Part of a small language model's weights.
Size: 20 layers, width 256, 4 heads of 64, MLP 704 SwiGLU, vocabulary 8192, 20.3M parameters.
Architecture: rotary positions, no biases in attention or MLP, untied embeddings, attention and MLP in parallel.
Each number is 50 + 12 x the weight over the matrix's rms, rounded and kept within 0 to 99. Layers, rows and columns count from 0.

# up: layer 16 MLP up, 704x256, rms 0.0965, rows 197-263, columns 96-127
# down: layer 16 MLP down (transposed), 704x256, rms 0.0932, rows 197-263, columns 96-127
# gate: layer 16 MLP gate, 704x256, rms 0.0926, rows 198-263, columns 96-127
up197:38 31 38 35 46 43 43 67 43 40 48 50 61 44 46 35 53 50 50 67 52 57 53 42 52 59 49 43 41 46 68 48
down197:63 34 39 62 56 44 73 54 36 15 51 31 42 44 54 62 48 38 52 31 39 64 45 52 33 56 39 65 54 59 59 59
gate198:68 51 49 50 51 58 36 33 30 65 57 39 49 40 59 50 40 50 37 57 57 49 53 57 52 59 32 63 30 62 59 48
up198:53 40 48 36 50 60 53 64 55 57 46 40 48 64 42 51 53 34 60 49 56 66 47 34 42 43 55 61 55 48 52 58
down198:46 43 55 39 46 44 60 40 48 50 58 68 21 49 46 45 40 45 49 48 61 45 43 37 47 44 47 60 40 55 55 39
gate199:52 39 30 48 49 64 55 57 54 60 49 58 56 57 50 61 37 38 55 52 71 39 58 63 37 42 37 58 45 62 53 51
up199:65 46 29 59 48 52 48 38 48 67 37 47 37 50 53 37 59 39 52 41 70 43 65 47 57 32 32 54 37 68 46 36
down199:58 62 45 52 40 34 63 41 45 49 48 49 60 36 51 32 75 40 47 44 53 68 36 48 63 66 40 51 55 38 31 43
gate200:30 42 64 69 55 59 37 62 30 65 49 54 58 48 48 57 54 45 72 58 53 41 55 50 48 47 48 39 50 59 31 52
up200:54 36 34 52 43 39 48 43 47 40 65 46 37 52 61 60 34 30 51 61 46 44 46 44 54 81 70 58 54 32 64 39
down200:74 36 44 56 47 43 52 34 32 29 43 67 30 27 63 52 58 51 63 47 41 44 43 46 62 65 54 42 57 49 73 41
gate201:31 56 41 64 51 44 39 48 69 49 68 45 84 62 53 72 62 49 58 57 35 67 50 79 47 49 42 44 63 36 35 52
up201:50 61 59 71 39 46 64 63 52 58 60 54 61 64 32 53 39 46 53 56 66 55 67 51 53 61 60 46 57 33 42 63
down201:46 59 54 52 54 53 51 26 51 40 47 63 53 15 77 58 51 45 44 59 59 33 53 48 69 38 53 65 35 56 60 40
gate202:30 47 47 50 70 58 58 36 40 58 62 52 43 74 33 52 54 55 68 57 28 32 59 47 58 39 53 63 40 50 51 64
up202:40 32 40 35 51 60 49 46 53 21 75 46 74 43 27 59 39 46 63 55 58 48 37 45 71 48 56 42 46 47 47 38
down202:59 54 50 55 49 42 58 74 48 68 45 57 42 33 53 64 45 59 29 41 46 51 28 43 35 42 58 35 51 58 63 41
gate203:47 53 52 37 67 41 38 46 36 41 54 67 48 55 60 68 48 45 52 50 62 48 34 49 47 56 52 62 45 54 59 74
up203:48 38 41 34 44 52 59 58 57 40 59 67 47 68 62 50 60 34 66 59 56 51 65 37 54 46 51 42 67 62 56 44
down203:20 55 43 52 53 53 57 49 28 54 62 56 56 40 60 50 66 56 45 39 50 51 39 37 61 34 52 47 69 40 53 74
gate204:72 50 65 45 38 46 49 72 49 62 33 22 58 41 29 64 47 62 56 58 48 70 44 63 50 57 46 51 46 39 57 53
up204:42 53 38 59 56 58 62 55 44 62 40 45 48 48 43 43 52 47 38 50 39 47 65 39 58 36 32 58 74 33 36 48
down204:43 59 49 65 72 29 31 49 78 53 51 52 59 51 64 37 60 24 52 23 58 40 56 69 37 36 37 67 65 60 56 42
gate205:67 67 51 49 42 44 56 51 51 63 42 62 40 50 55 44 46 22 52 52 66 45 50 34 37 43 44 63 41 31 48 55
up205:67 44 62 38 40 58 37 39 56 20 80 48 67 76 48 46 48 70 62 57 27 58 52 76 59 60 52 49 44 34 45 44
down205:64 50 44 52 50 38 58 49 74 63 40 61 29 45 35 53 38 29 53 59 60 53 53 45 46 49 40 54 34 35 49 67
gate206:27 48 74 56 39 54 46 57 51 62 56 47 41 48 63 55 37 32 46 43 42 50 54 42 49 39 49 54 66 46 48 76
up206:33 57 57 54 16 55 42 52 69 49 30 55 63 54 42 51 35 32 64 73 51 51 49 81 52 43 49 57 45 40 52 68
down206:44 56 77 64 37 62 30 42 50 54 37 51 51 36 69 59 51 36 66 68 45 43 40 48 59 43 51 55 53 54 45 43
gate207:33 52 56 55 65 44 39 29 56 46 51 44 57 37 71 62 47 32 53 47 47 40 27 42 46 52 57 55 40 54 58 56
up207:46 26 54 57 60 41 46 63 31 42 55 60 59 51 29 61 57 65 49 49 44 33 76 36 33 26 61 38 69 52 39 21
down207:50 41 64 51 52 44 50 37 46 40 62 70 66 50 46 68 57 65 43 51 40 29 72 52 28 19 65 48 65 43 43 65
gate208:49 43 31 33 52 43 55 38 66 62 52 54 43 61 58 55 41 54 70 43 59 51 58 50 55 37 60 62 48 56 60 34
up208:50 52 58 31 40 56 44 49 19 46 26 66 40 66 51 66 54 42 42 47 49 41 54 45 46 52 73 64 62 47 29 69
down208:59 61 44 42 31 69 59 45 31 45 39 35 47 48 47 49 66 50 60 43 32 44 55 48 45 55 46 39 42 59 72 42
gate209:64 43 49 24 44 63 41 41 65 46 68 25 73 40 51 25 43 74 54 19 31 63 39 33 57 61 73 39 40 56 32 54
up209:51 64 25 45 44 48 58 67 68 48 28 49 14 53 56 68 46 70 49 37 50 42 46 41 52 43 28 64 71 51 49 77
down209:50 26 35 54 59 41 45 39 43 63 43 47 72 63 45 35 41 69 45 56 41 66 56 60 46 24 70 56 62 35 75 54
gate210:31 56 23 28 44 50 42 53 32 52 35 56 46 57 55 56 41 58 62 39 34 73 57 37 46 58 53 57 63 43 62 68
up210:38 60 38 45 64 29 59 52 58 54 56 30 36 50 36 42 68 56 31 31 34 39 63 59 51 54 46 49 30 56 65 71
down210:53 51 41 44 55 52 39 37 45 57 54 64 51 45 69 35 61 44 30 46 39 46 38 56 44 60 55 25 64 40 71 67
gate211:47 49 51 33 49 70 53 68 57 66 54 55 67 51 55 47 57 69 64 47 17 53 60 65 49 55 49 58 61 57 66 38
up211:63 44 25 39 47 50 43 61 45 51 42 42 44 35 60 49 50 30 48 47 61 53 51 44 61 42 47 47 32 52 37 56
down211:65 41 43 64 54 47 61 56 55 31 58 30 44 46 48 70 35 54 40 59 50 16 44 42 48 52 29 68 47 55 36 43
gate212:46 56 35 52 60 39 51 77 59 48 69 57 49 60 81 78 42 43 44 54 35 48 36 81 50 49 37 57 47 32 44 34
up212:62 50 44 37 71 51 34 59 32 67 50 49 61 56 43 60 65 63 36 54 46 49 54 37 39 67 47 55 51 44 57 51
down212:85 50 66 60 74 49 39 61 40 38 57 50 38 55 52 58 53 44 46 33 34 53 46 50 55 36 42 57 34 58 40 47
gate213:33 47 56 53 30 62 61 46 59 39 44 62 56 48 57 45 45 51 59 45 48 53 34 47 58 51 72 58 48 57 28 38
up213:27 52 50 47 58 56 54 46 54 60 62 55 33 37 22 47 46 56 50 57 33 47 54 63 55 60 47 58 53 35 45 32
down213:59 49 56 45 51 61 32 66 39 57 45 58 61 39 49 56 41 46 37 51 44 56 51 49 43 28 44 51 48 46 63 72
gate214:46 53 48 38 76 58 59 29 61 62 48 50 81 48 57 73 46 67 35 62 64 63 34 57 44 75 49 68 58 42 62 63
up214:42 44 53 49 40 55 62 63 45 60 74 48 47 49 60 66 67 66 39 65 72 51 45 34 70 62 53 37 68 56 62 55
down214:68 30 69 72 57 39 65 40 48 14 44 64 49 46 40 57 28 50 53 68 57 46 36 44 75 46 45 43 66 51 52 47
gate215:24 59 61 23 46 45 34 61 46 44 48 59 43 57 51 76 67 49 47 43 19 46 35 69 49 52 43 61 26 45 38 35
up215:53 43 38 63 49 55 66 80 87 45 70 55 58 25 51 52 53 56 72 64 45 43 53 52 62 49 45 34 71 69 58 45
down215:67 40 62 35 57 50 34 35 52 54 56 66 65 55 61 52 55 71 50 54 61 56 55 53 53 52 66 49 41 57 64 30
gate216:45 29 36 50 46 56 52 45 71 52 46 53 49 50 65 77 56 46 49 57 57 48 48 45 46 36 34 78 72 57 46 49
up216:73 57 53 55 41 36 40 39 39 47 76 49 58 51 49 80 59 88 49 51 63 63 41 48 56 50 23 42 49 34 59 43
down216:42 38 47 53 41 37 74 44 74 47 63 48 64 65 63 49 48 45 75 26 56 34 26 43 40 60 54 24 27 62 67 48
gate217:63 43 46 55 43 44 43 66 40 82 63 59 35 63 76 28 67 45 48 67 56 54 29 42 48 48 58 63 62 53 75 52
up217:53 47 54 67 71 37 63 48 58 42 68 67 55 59 53 53 66 63 23 56 60 42 44 48 50 43 64 69 44 60 56 46
down217:33 55 39 57 47 56 53 32 46 38 35 71 43 67 76 44 34 55 38 51 39 62 33 53 57 55 53 41 55 53 43 68
gate218:52 48 55 33 37 71 41 41 51 56 51 52 43 51 46 40 60 60 65 58 53 38 41 78 54 52 28 66 60 58 61 47
up218:53 47 50 46 56 46 67 65 42 48 41 24 63 63 75 36 34 71 53 58 45 61 50 59 62 62 52 66 45 54 61 33
down218:63 55 36 51 47 49 45 47 42 59 36 40 52 47 48 50 63 30 48 49 47 32 50 60 58 37 45 46 21 43 69 27
gate219:36 40 60 52 56 37 34 35 64 36 52 73 28 67 58 72 37 75 48 64 46 62 43 44 37 67 55 31 64 42 52 55
up219:37 45 61 49 47 64 60 80 48 42 41 28 57 57 47 56 62 52 70 41 23 57 56 44 63 59 62 53 24 38 46 66
down219:56 44 46 45 38 43 41 65 53 46 40 46 46 39 66 54 49 46 41 71 59 52 54 65 57 52 53 47 49 28 58 45
gate220:52 37 48 46 40 58 41 36 37 63 37 29 44 56 68 46 53 49 59 53 43 38 38 65 38 56 67 49 52 87 84 59
up220:45 38 35 21 56 56 76 49 65 34 56 53 48 42 76 65 51 63 37 63 43 51 65 63 51 73 25 56 32 67 38 33
down220:51 42 39 55 32 39 49 56 31 40 60 37 36 52 66 75 53 74 61 63 30 55 46 45 40 50 88 20 50 48 56 60
gate221:50 58 68 47 46 60 51 62 61 54 59 49 61 58 57 40 60 62 40 49 41 77 55 60 69 59 62 50 56 44 64 55
up221:54 69 45 39 47 71 64 70 45 51 44 42 49 48 54 53 52 62 40 60 37 40 50 48 59 62 52 55 30 49 48 56
down221:30 41 71 34 63 46 60 53 43 42 56 47 60 21 46 43 64 36 54 68 53 43 67 49 46 51 48 53 43 72 46 59
gate222:45 64 52 67 54 50 57 45 47 39 65 38 65 44 36 31 53 77 50 58 30 56 23 60 41 77 60 29 43 65 57 53
up222:65 26 46 47 43 49 66 59 52 51 27 58 47 41 47 53 41 28 57 57 60 59 63 50 41 38 49 55 46 64 44 42
down222:57 68 27 48 58 52 46 34 35 22 53 45 51 49 45 48 62 76 41 49 37 34 42 51 65 81 52 45 38 57 44 41
gate223:55 56 30 65 45 56 39 38 61 70 51 59 49 68 71 55 42 78 52 52 57 56 48 56 35 55 54 46 43 66 62 73
up223:56 56 62 51 52 29 47 55 53 56 35 43 31 58 26 39 55 76 46 50 34 57 61 52 48 42 44 14 38 40 25 67
down223:31 45 65 79 29 52 47 35 61 60 57 64 52 51 39 34 58 36 42 39 59 64 72 60 60 28 68 61 21 28 56 32
gate224:69 37 62 46 60 74 61 54 49 47 32 50 56 37 49 36 73 50 65 33 42 63 46 45 37 68 58 45 42 41 66 54
up224:53 46 60 55 53 50 58 12 32 55 24 47 28 55 55 75 34 54 54 33 19 49 36 36 47 76 55 50 64 46 52 46
down224:52 35 68 45 71 36 63 46 37 42 49 41 40 76 66 59 34 43 71 53 45 59 41 40 27 74 69 55 55 66 45 46
gate225:49 43 33 68 46 56 56 58 73 66 56 54 51 63 50 58 75 51 75 32 58 49 33 61 29 39 70 42 70 53 41 55
up225:53 59 58 23 80 58 45 56 25 54 47 43 48 37 46 46 46 19 44 48 67 71 49 44 61 55 54 34 42 60 60 42
down225:68 67 50 39 68 58 53 47 50 58 39 58 49 56 42 44 47 55 47 55 39 32 46 59 50 65 57 41 34 47 61 49
gate226:55 37 45 64 43 29 57 37 73 52 36 46 57 44 54 44 59 61 45 56 57 68 52 64 42 46 45 46 53 44 43 32
up226:43 42 49 45 42 48 56 44 70 55 68 50 66 47 56 56 61 53 53 39 36 43 50 51 42 70 44 45 38 59 50 39
down226:38 74 44 54 58 30 64 54 44 43 36 67 36 46 40 38 32 59 46 50 25 32 42 23 33 68 52 54 65 55 29 57
gate227:65 26 51 45 45 43 58 54 73 55 39 51 62 53 57 50 64 59 65 53 46 43 59 46 54 50 33 37 59 45 62 54
up227:52 45 42 33 64 51 44 40 21 42 37 47 39 48 50 53 22 58 27 48 61 41 38 63 40 61 46 28 31 47 48 61
down227:53 41 66 45 45 54 38 55 54 31 46 67 64 50 43 31 61 46 54 76 58 47 40 58 47 46 65 56 62 55 52 85
gate228:47 46 43 38 34 66 55 66 41 57 59 33 55 56 55 62 51 40 69 43 47 76 66 41 35 45 43 39 48 61 39 58
up228:43 50 52 36 55 59 43 51 40 51 49 62 70 49 57 48 46 37 46 42 58 77 65 43 53 57 57 65 52 38 52 63
down228:73 59 64 70 49 43 58 75 53 56 52 59 45 74 46 63 48 32 41 41 08 64 37 37 62 50 48 54 47 35 38 43
gate229:51 53 60 81 52 62 50 45 66 54 50 57 57 71 58 55 72 43 63 51 71 60 44 74 69 56 52 66 52 69 75 30
up229:56 29 68 45 78 47 41 38 56 44 34 64 78 30 51 53 61 68 50 45 51 38 71 60 50 55 41 50 55 56 34 75
down229:46 49 56 60 64 54 62 54 61 31 38 56 64 29 39 25 54 57 55 45 56 63 62 26 18 41 45 52 77 48 52 53
gate230:52 53 25 58 57 51 44 59 48 70 47 45 72 61 69 44 56 49 49 65 46 60 41 40 40 54 49 62 41 63 65 47
up230:47 50 45 48 55 54 52 47 79 45 44 43 84 67 63 36 60 54 71 29 29 57 43 67 54 69 33 65 54 54 63 37
down230:32 51 49 60 49 49 37 49 34 58 40 51 47 31 66 63 37 40 60 49 47 43 44 34 56 23 34 59 59 43 46 39
gate231:40 52 64 40 67 49 18 55 54 69 37 74 62 57 63 51 58 51 60 29 41 66 46 25 42 46 55 48 57 48 53 58
up231:61 72 43 76 51 54 34 34 46 53 68 52 44 48 58 49 64 38 60 53 51 67 47 46 47 36 36 47 54 62 28 41
down231:59 70 73 51 44 56 54 52 61 49 58 56 51 56 38 44 71 63 44 39 40 56 54 49 44 59 51 35 45 53 51 47
gate232:56 34 76 36 47 42 28 23 57 51 40 74 46 46 53 43 49 46 52 69 60 71 40 37 64 59 43 61 58 37 75 32
up232:42 65 61 49 60 61 79 39 38 54 55 42 45 58 57 61 65 57 53 48 52 45 38 52 53 44 60 51 50 10 58 64
down232:43 54 61 54 66 64 53 40 43 54 64 46 49 48 56 53 73 22 70 45 76 43 40 50 41 38 48 37 60 43 39 30
gate233:44 48 43 45 37 62 38 65 63 37 32 83 55 62 72 39 47 53 33 81 53 32 57 41 71 64 60 48 44 51 47 53
up233:54 49 43 54 48 48 57 41 47 52 30 68 56 51 38 56 60 57 57 57 35 37 29 47 43 38 50 43 97 29 43 71
down233:71 48 57 55 53 50 38 42 53 67 45 35 50 59 61 44 45 50 57 42 48 42 46 76 54 42 74 48 69 63 39 30
gate234:32 49 43 58 60 39 48 38 39 53 58 43 43 63 37 68 51 47 38 41 39 10 52 70 34 53 36 49 63 71 24 41
up234:91 37 33 43 47 45 59 78 27 61 49 36 49 47 54 34 53 49 55 50 43 53 68 57 48 47 30 56 44 54 42 53
down234:43 77 56 60 39 47 62 76 69 76 42 52 30 42 71 48 48 44 66 50 52 67 40 54 56 54 45 34 64 62 66 39
gate235:49 55 48 50 54 53 38 59 78 39 61 52 40 41 37 34 71 51 31 53 30 38 33 54 57 57 57 25 62 64 55 70
up235:29 50 43 36 34 66 80 75 53 63 46 30 38 47 52 43 73 49 49 21 24 63 33 67 36 45 26 55 58 70 48 51
down235:47 46 35 54 67 64 61 57 42 20 42 47 59 26 41 63 52 31 45 53 70 70 63 49 33 40 31 71 59 30 66 52
gate236:43 54 44 49 46 29 56 41 60 57 55 48 66 33 33 44 57 63 46 38 65 37 65 45 37 51 72 49 60 42 55 50
up236:65 44 57 41 37 44 46 54 43 47 49 47 51 42 32 31 72 35 36 65 42 43 58 33 72 57 46 48 62 45 66 68
down236:59 60 45 54 39 54 42 60 37 40 44 56 43 55 44 31 44 53 42 42 34 66 42 39 72 37 58 53 49 59 65 46
gate237:28 55 33 71 54 34 72 43 78 48 55 66 53 71 56 46 48 60 49 52 61 60 66 71 56 58 77 60 51 34 53 47
up237:47 63 71 40 62 44 57 36 55 40 57 61 56 52 42 52 42 56 33 48 53 59 47 55 55 48 56 53 40 37 38 48
down237:50 49 57 43 45 55 50 52 59 50 73 69 45 60 27 67 59 56 44 35 41 44 46 34 51 56 40 64 54 53 33 76
gate238:55 51 32 51 53 54 60 55 36 53 11 39 55 67 47 64 59 57 55 55 73 43 50 52 35 49 61 43 34 42 46 27
up238:70 51 33 48 68 42 57 54 30 55 39 62 50 54 72 34 54 50 66 61 60 46 45 69 55 27 61 79 43 40 45 60
down238:46 76 27 61 51 60 46 59 48 44 34 49 27 63 46 46 57 48 60 44 54 58 44 47 64 43 50 33 65 55 49 63
gate239:60 52 47 54 48 72 47 31 51 47 55 58 65 43 59 65 66 51 33 62 34 44 53 62 65 57 57 49 54 70 46 56
up239:36 56 35 35 53 34 39 64 52 46 40 67 59 38 67 33 54 57 67 45 43 56 65 64 53 50 36 53 60 50 69 37
down239:32 51 39 46 39 44 61 62 70 40 60 73 53 59 57 48 43 55 58 62 42 72 47 61 43 44 47 40 42 46 52 57
gate240:30 50 31 43 28 57 40 58 47 47 35 52 70 70 61 59 53 40 31 29 63 43 52 66 21 61 62 35 50 36 82 63
up240:44 49 54 41 51 37 70 52 53 67 58 40 45 63 43 46 43 53 89 47 53 83 41 39 50 75 44 54 44 27 25 44
down240:39 43 38 30 40 44 33 65 51 57 64 46 48 24 43 35 34 48 63 62 54 58 44 34 54 49 45 38 51 36 51 54
gate241:30 72 45 33 28 40 39 45 46 52 38 55 67 23 44 48 45 53 42 47 47 60 64 42 64 69 54 71 53 74 68 63
up241:37 60 63 56 76 47 25 42 51 46 46 62 56 48 54 44 40 51 48 53 30 56 56 60 44 46 62 66 38 47 39 60
down241:54 45 57 71 40 38 34 50 74 48 56 44 48 45 36 12 63 31 39 65 16 51 72 49 41 42 57 69 67 38 34 50
gate242:53 59 67 50 53 45 32 60 56 53 48 42 50 46 70 64 46 48 46 66 56 40 23 42 63 56 62 36 51 39 45 41
up242:39 66 48 55 55 59 59 47 58 44 42 38 46 40 52 40 46 33 43 75 41 33 52 52 68 60 42 49 37 39 65 40
down242:63 54 50 48 52 56 54 40 46 39 61 33 53 40 63 61 52 44 68 58 46 57 44 42 52 59 25 36 45 32 51 24
gate243:26 55 44 30 41 47 61 59 53 38 48 72 54 51 52 45 73 60 58 58 59 45 55 42 59 54 58 74 48 43 59 51
up243:68 58 70 58 55 44 47 37 48 29 59 52 56 61 39 50 56 45 69 49 54 45 57 46 57 54 48 53 33 44 47 47
down243:60 47 57 67 72 45 45 46 54 39 55 34 29 53 47 61 52 40 61 54 54 49 36 44 59 62 48 54 36 52 40 62
gate244:39 59 77 27 63 80 48 42 58 55 55 61 37 63 46 54 71 44 56 44 48 56 46 68 68 62 52 45 30 61 45 65
up244:55 40 53 41 46 28 69 43 38 43 49 56 63 55 53 62 65 57 39 41 58 53 33 39 38 60 42 47 45 53 59 51
down244:42 30 30 60 77 52 48 59 52 33 47 27 42 26 59 47 55 51 48 49 28 38 39 43 52 40 17 42 40 43 58 54
gate245:59 47 49 52 59 41 54 33 52 48 44 41 70 73 38 59 46 54 56 73 51 52 51 49 35 58 70 52 45 33 52 51
up245:38 41 59 64 59 26 50 37 47 46 61 58 58 57 64 52 43 49 38 56 41 29 49 33 62 59 55 55 40 51 50 33
down245:49 57 36 61 70 47 53 56 48 69 51 54 16 27 54 46 77 54 64 59 69 73 22 46 59 44 59 50 51 44 50 43
gate246:44 44 52 51 45 58 58 76 56 55 36 47 64 61 60 62 65 48 66 47 51 50 51 38 60 45 45 78 46 62 34 23
up246:38 59 34 55 62 36 64 44 66 60 50 46 48 56 53 46 49 42 47 68 71 48 48 70 62 53 70 47 58 65 55 67
down246:47 37 48 72 45 31 47 52 48 41 42 45 60 34 57 42 65 31 54 29 52 74 60 76 43 33 57 51 54 57 46 52
gate247:28 30 53 68 47 62 39 71 52 62 45 51 53 41 67 18 53 47 66 46 51 63 45 68 27 47 57 34 41 44 53 61
up247:63 50 37 44 30 35 49 52 63 62 60 41 48 49 62 56 48 30 34 68 56 63 62 62 58 73 41 43 50 52 41 52
down247:43 50 39 42 62 52 52 42 41 64 62 23 50 32 72 60 43 64 51 32 62 58 54 63 61 56 38 69 58 51 53 45
gate248:61 54 57 33 48 36 56 54 62 63 42 62 57 57 52 40 52 60 66 56 59 41 60 50 75 48 47 51 64 76 48 49
up248:55 51 68 54 49 61 52 37 45 56 40 47 59 82 65 40 37 54 53 58 63 56 42 71 58 67 48 49 40 49 60 44
down248:61 65 60 34 51 47 39 53 41 51 55 50 59 61 60 54 40 49 49 47 60 46 71 63 53 42 46 40 46 37 49 53
gate249:58 33 60 31 41 47 43 39 58 53 51 77 40 40 52 49 41 45 44 52 52 31 73 64 50 52 72 42 65 46 51 34
up249:63 64 41 58 51 28 42 45 51 46 68 38 52 60 63 54 64 48 55 50 54 39 37 59 51 40 55 33 56 51 39 50
down249:56 36 62 42 29 35 56 51 52 49 48 31 44 61 64 63 37 42 47 53 57 45 74 45 40 43 52 37 57 55 35 48
gate250:38 60 61 41 66 64 40 51 47 52 53 53 37 57 53 54 77 49 67 49 58 55 38 68 59 66 59 59 58 66 69 42
up250:42 59 59 40 61 58 58 80 42 50 62 54 38 41 21 29 63 34 38 42 52 72 42 46 51 45 65 38 40 47 53 43
down250:55 44 43 60 53 60 62 58 54 49 43 35 33 40 39 64 44 54 28 31 57 67 50 54 49 42 61 62 29 53 78 50
gate251:38 34 43 35 39 77 35 60 68 58 60 55 53 58 54 60 52 57 64 54 70 57 50 37 35 59 48 46 51 42 56 42
up251:63 36 55 67 51 43 49 54 51 33 50 56 57 48 41 49 52 46 41 54 47 28 55 48 57 30 22 62 29 54 46 49
down251:53 42 49 82 60 36 51 47 36 28 61 46 45 40 38 47 59 63 32 51 28 48 46 56 39 43 41 49 45 46 39 61
gate252:57 57 69 78 78 32 37 40 56 32 52 52 58 53 49 38 28 53 21 49 66 59 37 45 48 63 54 54 35 51 55 57
up252:49 43 68 60 70 44 41 63 54 67 32 49 40 46 57 63 52 33 65 30 55 59 45 55 71 65 55 71 54 66 47 58
down252:23 54 60 35 53 49 50 48 59 60 51 61 47 46 51 44 60 61 56 47 60 52 52 50 52 16 56 48 58 39 46 60
gate253:42 31 62 65 40 51 39 61 61 59 67 50 55 45 33 49 63 67 46 52 38 40 69 47 46 56 53 61 54 40 48 41
up253:44 68 45 54 76 36 43 56 60 64 40 43 66 56 29 41 53 39 25 62 76 57 50 57 55 31 55 46 52 43 59 45
down253:54 57 46 60 40 35 38 44 64 52 63 61 44 44 48 40 51 60 25 50 60 70 55 48 47 48 35 73 51 65 60 59
gate254:54 39 47 54 45 60 44 60 35 54 43 60 32 34 65 29 73 35 62 52 62 57 45 63 48 54 63 61 56 62 49 34
up254:49 58 37 32 47 35 38 57 45 55 50 41 40 57 55 55 50 72 32 54 52 54 34 72 72 58 61 75 64 59 35 51
down254:46 57 27 38 33 35 51 60 51 45 47 46 64 48 66 52 65 56 49 84 36 50 63 35 62 61 32 49 39 51 46 44
gate255:48 56 37 49 64 32 66 53 74 44 49 62 58 40 75 53 64 59 60 50 54 44 42 67 35 53 38 45 56 47 51 56
up255:46 70 63 58 56 42 46 39 65 44 55 47 90 61 75 66 56 55 39 41 62 55 57 62 42 47 69 36 76 57 53 55
down255:45 61 48 42 56 45 59 46 54 67 58 50 65 57 61 39 36 27 51 56 61 49 37 54 53 50 34 48 74 52 28 56
gate256:27 33 60 47 53 47 29 59 36 57 43 69 49 54 36 66 49 29 43 59 52 39 46 41 36 45 60 38 48 36 35 65
up256:50 53 56 60 45 62 40 50 71 49 57 58 47 68 37 74 41 55 67 68 48 38 38 35 43 37 51 40 46 46 41 65
down256:57 52 29 56 28 36 54 38 77 50 47 51 46 66 62 31 39 26 56 50 65 68 53 42 57 55 57 51 52 54 38 67
gate257:42 42 53 60 49 25 55 54 48 64 68 56 59 44 55 61 64 73 30 53 60 38 33 61 54 68 36 73 43 58 72 48
up257:49 44 56 53 45 42 51 62 64 44 55 39 37 65 37 60 55 43 47 46 47 26 19 29 65 64 42 43 42 55 34 35
down257:59 30 50 35 49 37 47 27 40 56 66 45 34 52 58 42 46 51 15 49 61 30 58 40 64 55 44 37 57 44 64 49
gate258:53 43 54 52 43 41 56 45 57 45 29 45 46 57 41 43 56 56 48 34 66 52 41 55 43 37 35 69 42 63 72 39
up258:36 59 49 53 75 65 52 18 42 41 41 61 50 34 50 40 23 60 37 67 18 41 67 59 61 51 59 26 24 56 43 71
down258:35 66 33 54 57 45 43 67 51 59 52 62 53 57 30 50 50 62 37 49 19 54 44 66 40 64 47 58 38 66 33 52
gate259:71 34 77 33 45 37 45 60 63 80 57 40 56 56 37 42 62 54 62 42 68 36 47 31 24 31 52 51 23 77 51 63
up259:36 56 52 41 39 34 35 52 42 42 55 60 35 42 51 60 19 20 50 53 67 29 42 54 46 32 38 37 57 53 55 45
down259:58 38 34 38 74 58 35 60 42 49 68 36 59 59 26 50 64 64 43 55 54 77 46 55 41 53 59 54 40 27 35 55
gate260:56 68 55 49 64 67 61 49 64 48 51 53 62 72 52 43 52 52 60 53 55 48 50 68 50 48 51 51 39 50 49 37
up260:42 39 45 43 42 51 47 47 70 75 46 47 71 54 54 40 34 53 80 59 55 44 50 57 40 60 40 62 51 36 63 42
down260:46 48 52 46 53 23 45 47 37 51 52 51 46 56 38 50 45 61 36 44 38 44 53 51 37 42 50 54 44 62 41 47
gate261:52 56 46 52 24 62 31 52 43 59 62 55 57 52 62 47 73 35 44 25 50 76 48 54 31 48 51 52 56 48 39 45
up261:54 40 43 44 63 75 50 68 65 53 51 48 22 54 45 65 46 69 49 40 56 35 37 47 68 24 16 58 44 57 24 46
down261:50 57 48 59 52 45 53 53 60 49 62 49 48 47 56 47 58 68 35 52 24 41 62 45 19 41 25 61 27 54 47 60
gate262:30 48 57 53 32 62 34 68 55 41 46 50 67 31 43 55 50 56 72 32 60 41 51 53 57 51 63 45 62 39 37 51
up262:46 50 53 54 41 41 62 75 43 52 37 43 46 51 53 58 65 43 63 78 50 52 49 62 56 64 40 49 62 54 64 32
down262:49 64 44 45 59 42 54 42 43 50 60 51 35 52 58 26 39 58 43 45 48 56 64 62 66 65 53 44 39 52 42 42
gate263:71 50 41 71 72 73 71 31 57 53 41 69 53 58 75 66 52 53 24 40 73 62 52 72 50 54 54 75 59 65 76 46
up263:45 43 57 62 57 82 59 44 71 47 39 40 40 80 65 42 56 45 55 46 46 78 49 34 40 42 33 59 60 59 42 51
down263:48 48 62 56 47 41 46 42 56 48 62 58 50 60 41 53 49 65 51 60 66 55 54 46 42 31 43 62 43 61 45 64